Each number is 500 + 40 x the weight over its row's rms, rounded and kept within 0 to 999. Layers, rows and columns count from 0. Numbers have three digits each. The size before them is the row's rms in percent of the matrix's.

# layer 4 MLP up, 256x128, rms 0.116, rows 76-92, columns 0-127
083:571518523515493459513514522477485480502507479447499416486565555509459453430499549498486547490510510453488474495482512508586452452490472497428510475487464468416507515510498498491460466470412539532464533478459508550515555489602494527458591409500535380505492480462558412477547554495476429540466480503471434544467471498465460473510473477550449487525504486465444444539482480469520537468514
106:520512545518476461511518482541487479546492468486484430582555515484496424425477528537478577544481513499517513489519459412489520477510487553502525437514533479554513479436553463481583506464514469565484547479456523542550528488456505567450424618460526555459490522478528507530491493515506472517538508467481570568415503509439525504460479478474517571495471559458466440452520562471562482518552
100:437509503507524524576498526471509436540554515496518529450529517433498509504461535505499502522531549462462490512489513431478486485449486487529476496513522497497410544506529509518522483547490473412428435470482455514584479505439471522525534473599496525513489471435452466513471461445497461419498520533563463499519499489518510389438540455519388396522534532485539477483512474463523529410532
107:461455470451519508596434471509485526540545576536505603479512498491496517544549429508515442572549464416443533450503506434487522520473483621529448531491534434485505536519481462492504530565473545534445506521506493521483498479471493413513504557499549447489509492492541467452511509450509510478482464502508523532478486496446556467446531481424522429576477554430445505510492528519528483542464
109:474487453502508521474487512492573490531495554519530503518507514509477451466484413463605472556540464437512539544441531473436512477512483500505532424497476488504463521487491517500493447491506509512519473482565420487480555584488547452490444526513549473481490453514494460461544498506510497485540551445498494523403483562573457378496586576433475491474481438579503502497419547495531480534504
092:509590515508531482519486472515518503459531531513527488468500501476466515511493467556480411523497468611483482498586585566531558556561526428469528551523472542526441498524516550496525432483494430509434488494497457435574478562486507473523421550500516518489552443446496510514573516551545591513514459421462472487450543443472502510501452500483454500521551461519527445497546528515512506525468
109:457581489546482468490511474471477524494582500535538529544460480489500505508439467519543445516497524542533491551462533579490556527442504587506534507547535445536443481534497484502441491533503453496572514523555511508446446450491522452532521538501459506496535461522479518456524496526471624527389515421510547558471451491436530509481594502492470450484477540466460558480518513582555493487488
098:458479528471497554498497556501490498428558494453513526475457528543544479458518510453459545444518496529499518460522452464518495486472514546478501554472531453480526473536539511605505508524478578502477510522527474520568516449513515541534563501416526469544460519447400451539482532525454498440438490409499398507491495509506427455473548464464421439473514520493500464425454541502475455481587
099:431459511524523531493463504494528498467520544527458571476507518507563564542552524454427514537482440454514585525458516525545488501506475479484492472606563496515469458437572404571520516489489524492518445529564567490515596484479503422444402500437533495525559459442444469482533483536537450475535493474491537491497520482484453500460481550553459535554476507465544502461529511523481513521479
098:481501478480592536471435533476455488521495463502420561509474487482482526469532461582558495513491564485536533477540560500518499487489492578522535460578503536484509542493516495482510476427532498479516533471558558559532528510555461551496512550521524536530569490516507527519411543481487474509518562473582530520563569530522495532496558437533445500560499547565486571430548395506519504539537
111:397463491503541469471554471493457453379517557426546490493505482525540446421489484475465498474540515470505474489558514499467491494531540400543545592523506519419442507466488531550432497453477489517549475474525459436428497566426511491479479442496490517500453563476425504469521484502502495495521489487423486480477480453548534478529492494527467514533560420507479526561483519547504516546459
096:487459448544554487469468524482495475500478590539497451503541403517537477476549569543498551428510502467497516504557495470497592493526505476491568537492491554461483548481493511544544560499541456474540464511521562525538521484522425465489465504553548395493521547492458501559536456544524483492491493453537457557484503469506588426594426503438525471585492527480472496465541514482484542531479
094:477456488491502505406524488517501481459492553461502482461506430579539484474495466544528505455493443520449513506587511446563508508552535469539512515579509501522498541486481449466467510472531460490559549484537528467430473531445531443465490447496482429498483471564440501495514567486506486480511490569447596550464446498510545547516427458551502451466519479568536492574533507435424567546517
096:522531487494374498507512514532433531499471470453538552565524567576450506479500440465566444495424496543517432480567544479450489441552513542495448481556549440552490530442561537525529478546472476505498520501477510474550473490489473452438509466557505529496519559521440474476464470482495487476445476559514463540498462499558536511472522442535524443477451527425599450525508543469479493514505
107:591533548452468466541509516508449532489470432465485523472476561526490531528421512565517493478508544566510499447480437431528528460525577515491497539447505489517538529537512470503503451436511498459564585475463477456504537476410503551529445502475449453537551483477526477446513434468477486540555445450507497561479468500417471480530498496490460459549509549488522528536468533446583423470447
086:520498454473453519525515406560520436500544521548482547512486483515496526595539532546423487508517457469437586524508549475526584474463597471518508488464512481535488445514586520537474521487497517493557538534497545502517524501533499564450459488494550546441535462532517504437443511510470575477533451475512511397533514529579553479524497475470533513480530493509557540493506501540564511584450
096:544485498506503553549564405501511512513525489579527557495519566493577458473528439474475446504473460548522435487488542567529511493542484549435429505515573508541574551518500479533491445482517485510489494524545492468481477479556503492514487545462506489539470499476546515437513537506495517490524460422425515492484496537538436538536475409521416517420508436456447539573487430495474565452497
# layer 4 MLP down (transposed), 256x128, rms 0.181, rows 76-92, columns 0-127
111:456451498481575532515465458562540459439476506457455525517442493589476510435515537428465469490455498513488489489506560514458481554478513513496523535597501528474432459545423540485575498491508500535528512489482528432513478522477483569468558415505513447498498549437612453536534510457446551529526448505538536534488528518474480535432493462524457414502540464494480460493522526499557449500453
105:562493478530554468543542453472515489573523490509511458485551420537433432408567475472475471463470500513532554449516527491553556461474443498482432520576492439570468507508533478520557506463457552500456502547517480539440536495513514569514434553536521524510508540550456517480490473517478506523502483493463498507516536547458485547534592483529524500517472545560406411423517537451539487484525
105:566572536500495514491502544527481410506432483588521526478479504508450489522582543510554536548511504495505449490478498551605508450509405499461467496617537544514513481491570536536460498469463540516512533439525526452491475501511566457469536442551520453460563493499401499496449458534456456473484515501445500492449457468498488484415543497479497496475438485497506484438540478451540529502506
100:442534496536532509507414512522532489546521495517517575594503493516483556524532471454565490553447495529448510443585526486506461542510464457441518447443550464462535514505517576511498433513405511510454507484590554493502546500556446475511514445515486507523545525583445570502457491474490557544496502512445464475567533492525442495482476476543610468466449489481485517507533526493486555531512
103:556466505527511502441473581505525469566500419503518524477459481521522534481536477509536548448431525447445531521545483534558485470510447588486435452434439505457536479435481461499492547494472556518540508548482505513437572449519495469446535600490497512552501491553498520474482474486537520473500492487496398455530483443485555499509521479542520528454442502513412455509566483499612478511521
093:534509570516557546463504515497510489483525481469473432472566569478484533496492531449579435497466465603468472563548417508536544397437491437517497551523514501526527451530456490504454478544485491539514498483566466446557455496479542497496482470498551511516505564525503460553441480523518491536493516459477472420609545536430480504461498549539442535528518480574469516475512473509566493517474
095:498440501543500464515497433545503444529519531524461451535465486459507533586584488496488487503575483487472573492391483511550463488512517460539499472450460549505535407560497536546473520523453565531512543508555498552449523543529486478426490454514486469434519536504468446479476529478502567451489518506397542462553489492540472526519631469480466498467485450461502484476507462443521523470503
097:422483513463501504460522570475559552460529481462526537531510485492440524474485525495499489484515535509534471536501520518496416535470529496578452510498501593530583514433513444568473507502540445522510570540427522520436474500444501541467483456427480459525509494545513468450529480502518523401602512529515522490604490548517489541506510477493465532543523539453468534510433499526384511514471
106:548499497488538462523429477531543512515546476474456569477462516540560488522418583503505522546479531460447499496534485518476478510481522512486531532420594507478550516527544457527518487507604530464486478428510572571503524580498547580532415498534509477558501458572536488493490520557542420461519449506534472539531492498557547525570473516510527544497521540488470530551560531505483451441497
097:448548498555489517435435510540472443556504531485524477425457488486484504512526551520505553467552463477586457468401566470496520470482546445505556446495511523470517539539445474505549511524489507418516475517511508467501444479443421520497545442494581480478515484527537484546519558484480504560499540523475400554412449479434496458490486562464463462512595516537512521533506449482508471474488
119:478518558549486569497526498516590466482461529502536455496474489449463501536492525429598487542555505488497550536471450535435436540490486503499514463575572430510482485523540519572483514537523533448416486496491566514459459532470501513453476468548565484561546485497498467501495512599489461508449474519454508519581514526491455516553550454406460514482511501582497494485517546492413527534497
092:549433462506506522493493496458474438538524508490417475434553455488570521464382530476478457453427497479424469488538479488551517464524547529502484499545596474520470554537514534501524506544558407538533548464491525554534497554518461507560421527512505463544503458496480478522493569557476499456484486494556495541529533489424488530523490497547434528474592502535458507536462551470487549518493
102:503580482539488534508481496576492463516502502485481464496487443475539492528443474468560512481455517534507504459521479482538526510478482431473553525493571478581604497560580535528498497535535487461499467454570503512427559462566526527396495484490560524508459485473455494455520483436463434463458505493525416553418513429504463479483519520519568577520479533484458542481523531451494515503577
103:519509512507437525490519502490486511502516598507487526509467527573582499457528429444593511474460465472523523525534544536520448488494504507479476457529492458516517535513520507536589564466390468464533499541565500468484467523539538516501439501452477505477491492516480520483454448484556508505539482542563452497535541429477598511511571513465465499429504521499478537476524422504578435399555
106:513480546507449520518495559506454460542450469494395493533526551527481539538466535466551489540520472462599517495512443509508508493519563524574476465529438522536642454485489554487478508403501478471454553447501544470419471557464447536525465502525487481566517514514551534466503488538466494468533518478533458504480493527525546519526560507452503504542557544488516554424503428465492453474548
108:507477529458496480474544449545546486537537540508508475535511503515478450481542509542482508556546504546449516519526515493595466436541451544540503468495497509421497530495512493452450458466437465542439467522465533517482506415463454500482571518509507483481434470568510543463508539499517533544543557482512535523492472450581509519464467457451507508508402450489569457466448515455348561514528
084:485468543502461479515581477403480532498495496529481469508514511493544466502515438456447504449526473539468476576442511482529509564503577456482462464503454493484539549476527546529498496487424438505550479452554514521483482478537492485530540461430530549511502504504486547474454472488434550520406444477472516498507488591527531541488505495456519546396539592441567583548445556544477482506505
# layer 4 MLP gate, 256x128, rms 0.116, rows 77-93, columns 0-127
104:504486559488448547516552439504458516502497501509519525470537505572574527584486472521462440522526502483510446471496511549548500555520476484487507551479509552499501530545510538551469443463513447416507446459410518491492548452481536586532452453477475510488430485469438564454546553531528559508537410541484485447519492448497495435494397476461466523509528551492515542602483496546518486491476
102:469515490500500502479488516497433485528501526477410511533514538526501393496523493444479459543483570469482471543479491501471505496485561526467537535458531532482460448533480556537570485493462573490462443534434440431540523449462466543542569434453498547505481535435421475509465529482555454554436485448539520484516508527535514412495512495517477410524478553478502552525512448494578578457530
096:550489416507519535598442454531462508448466525500543511557483525504478453529522478512509449521503556491508552391476479463525527509518541441461539529485562471504482501589532550490537482502498515393449539399502537583476489516526464505480550459483510504442550493491462466528493550461525452493482497433505487459470530513490534452518523514443573486491482578520476517455480494537574484404531
107:457490394526497548496470438540531454550480451517467565553525513469538534554501420498525541545512398419534500596500515420473479509519454509465487470476465472556454510427500521466482461472477512493547523458540447528481550548484470540513458528496549507513517485544507532499508448426512472566513527458549511563455545507517461469442531477432477488466482475526473515564412544507532525504562
094:495593515489545463498488523520509462453494529483548482447474465505458523514493468584507441501493475556444480521572558546497524591535500435467487570533470540503410461532497544467489451461498476494434467471546501467585524554477501553499391543500505542514510439470504475514576499593547520538521454447442476465528545419455497490515464532498482492551522479530479460486451512514532489547443
108:414540531467516478530496493555462492565482490504493515478453489466501565590568476488474447575498438476492499454472521466584485555457514481454441491474536526468502461483538564477427523557503518390516479468462512597450495524530533517504507500464501530505468493491480495422526544520466527533494449481456497504549584523458440495480479513521523403494469503499516473471549563506490402473577
111:445547478451515517476424531447557476503545462438472496492468497504492471522487505487433481492551499511481502484554475535526510499478492505417505502549503471505500464531524458525495468505500476494511484585445531538564522507528415487492532503415466460436468541472377413520478579516478536455520460434536500535430471519462468508374558498494461440464519454466584524536508502566511507479482
103:448538522475434484523553467545419472484546533506492483478433429492504539569470597469474523467502464503470512488487567580491502504531611468487477487521503482487483504501516555477469479492477502478452435412555497456507497589538530584421491399540510504474470551510490494499496484508469501500548457533467489480528535483424518459520440459521509504435514529465467495549467410511575500535534
093:545531512436592502466492527497543445487518481553336486496464514549485543454484492533573538461492537447563527441546537496523489487501453482486575462543557478506465510475470487474483528467481505518520522464527494557546478557534491503520575519446522494524566451460565536547468537492465484482436559470571537520574523517505520501488565455550462531507497540558457553483508470526534490570485
110:519499504574475448532477487524490500547500432479420538487504543500547426567505536623494544521487495543495518511519462504504535482487528540486518510531511462477428418491495541498486490528525471455523555449463484464535492448468417502506467522465445497509506503478536431438487509419552516548535440537508552542429565485438500588516499551455521507542502472486428539496563530554528422445524
093:483528508560487566533466436512465512492451478525495490551495448533434503471518529529488453596564551519496519470538509491570542500446529483474490478544500488548477439503494488541484420499505495501505495498526522571506535509561478492494436546483461454408597522493429492524571462523413549516491464501415540495544533480529447539506493447456496473510569532452564490524446531538460455499401
090:495522468525537437532448491492521469546479470473476489493474496428482486517475594481560522596521578468456484515448555584530496471476471554489491522467498529478492477529569512426447458466478522484454479467484486553538504486486581460499473494520494493505546500453522496529649484547532522487474516511549479501496475461491502424528588511489505517511569473523481497595426504449432471423525
092:547464473481378517511557515518441500552483455467515515516491554559488504502435487465477489459472590480506468519557500515503495409578520526460455481556511464582478546450557521493530480541441467455498481517466476492610506480490473495474502429495494515481584487537448489474439501449499446487498476542503509536536447552514482446460523466512538446474500494453606441501518569494530456473534
106:510534476435528457523445599503569503431556480516508529549478579475458441613440517481535485545543500572490517483477455491539472523464497495500519493454533455473572489438371485527526487482473538488502461451471469478557529536422501554483474453512510489467503496482485473407508493514497510437503468460517422526463434466551469523550502509468428502541529525523470540498489538477536491452519
089:503490489488465496463511487495513430487493582510554449519510521529441487485562471518493471478475484492472489557422514464544447531549522609522525413452570443437556479484481418509485524486506462506467481519519561457503488540522505503490506457503410460525556425492504513553506517510470428484567483505478522485524485436443499582435462529515554489513423457521506517488553482442381519521489
092:565502494493523546506549451489464466469535472576539541469523544473562480470541456461476455508500489596467487524466541490506521499581511437459476474516514510561579560519512476513444461486496531519526476515521447502447463481499502550521459539458449491511442483456530477497496519487498520523524489430445502483473487499517444569586489357503449481426513495458501522520452400530503587452554
092:602555516475597483526551473454516493552463509426546484529502430449496551460563553454531492526490500510551526482454501414483530497481454511438469526485463510525462541449509483434505495405506500485503543524480530544557488511537489525458512464472519439511435532528511549489505448570488481514489490505494548572505497430486530584449517535556445432490492480566410509536451492506434534493501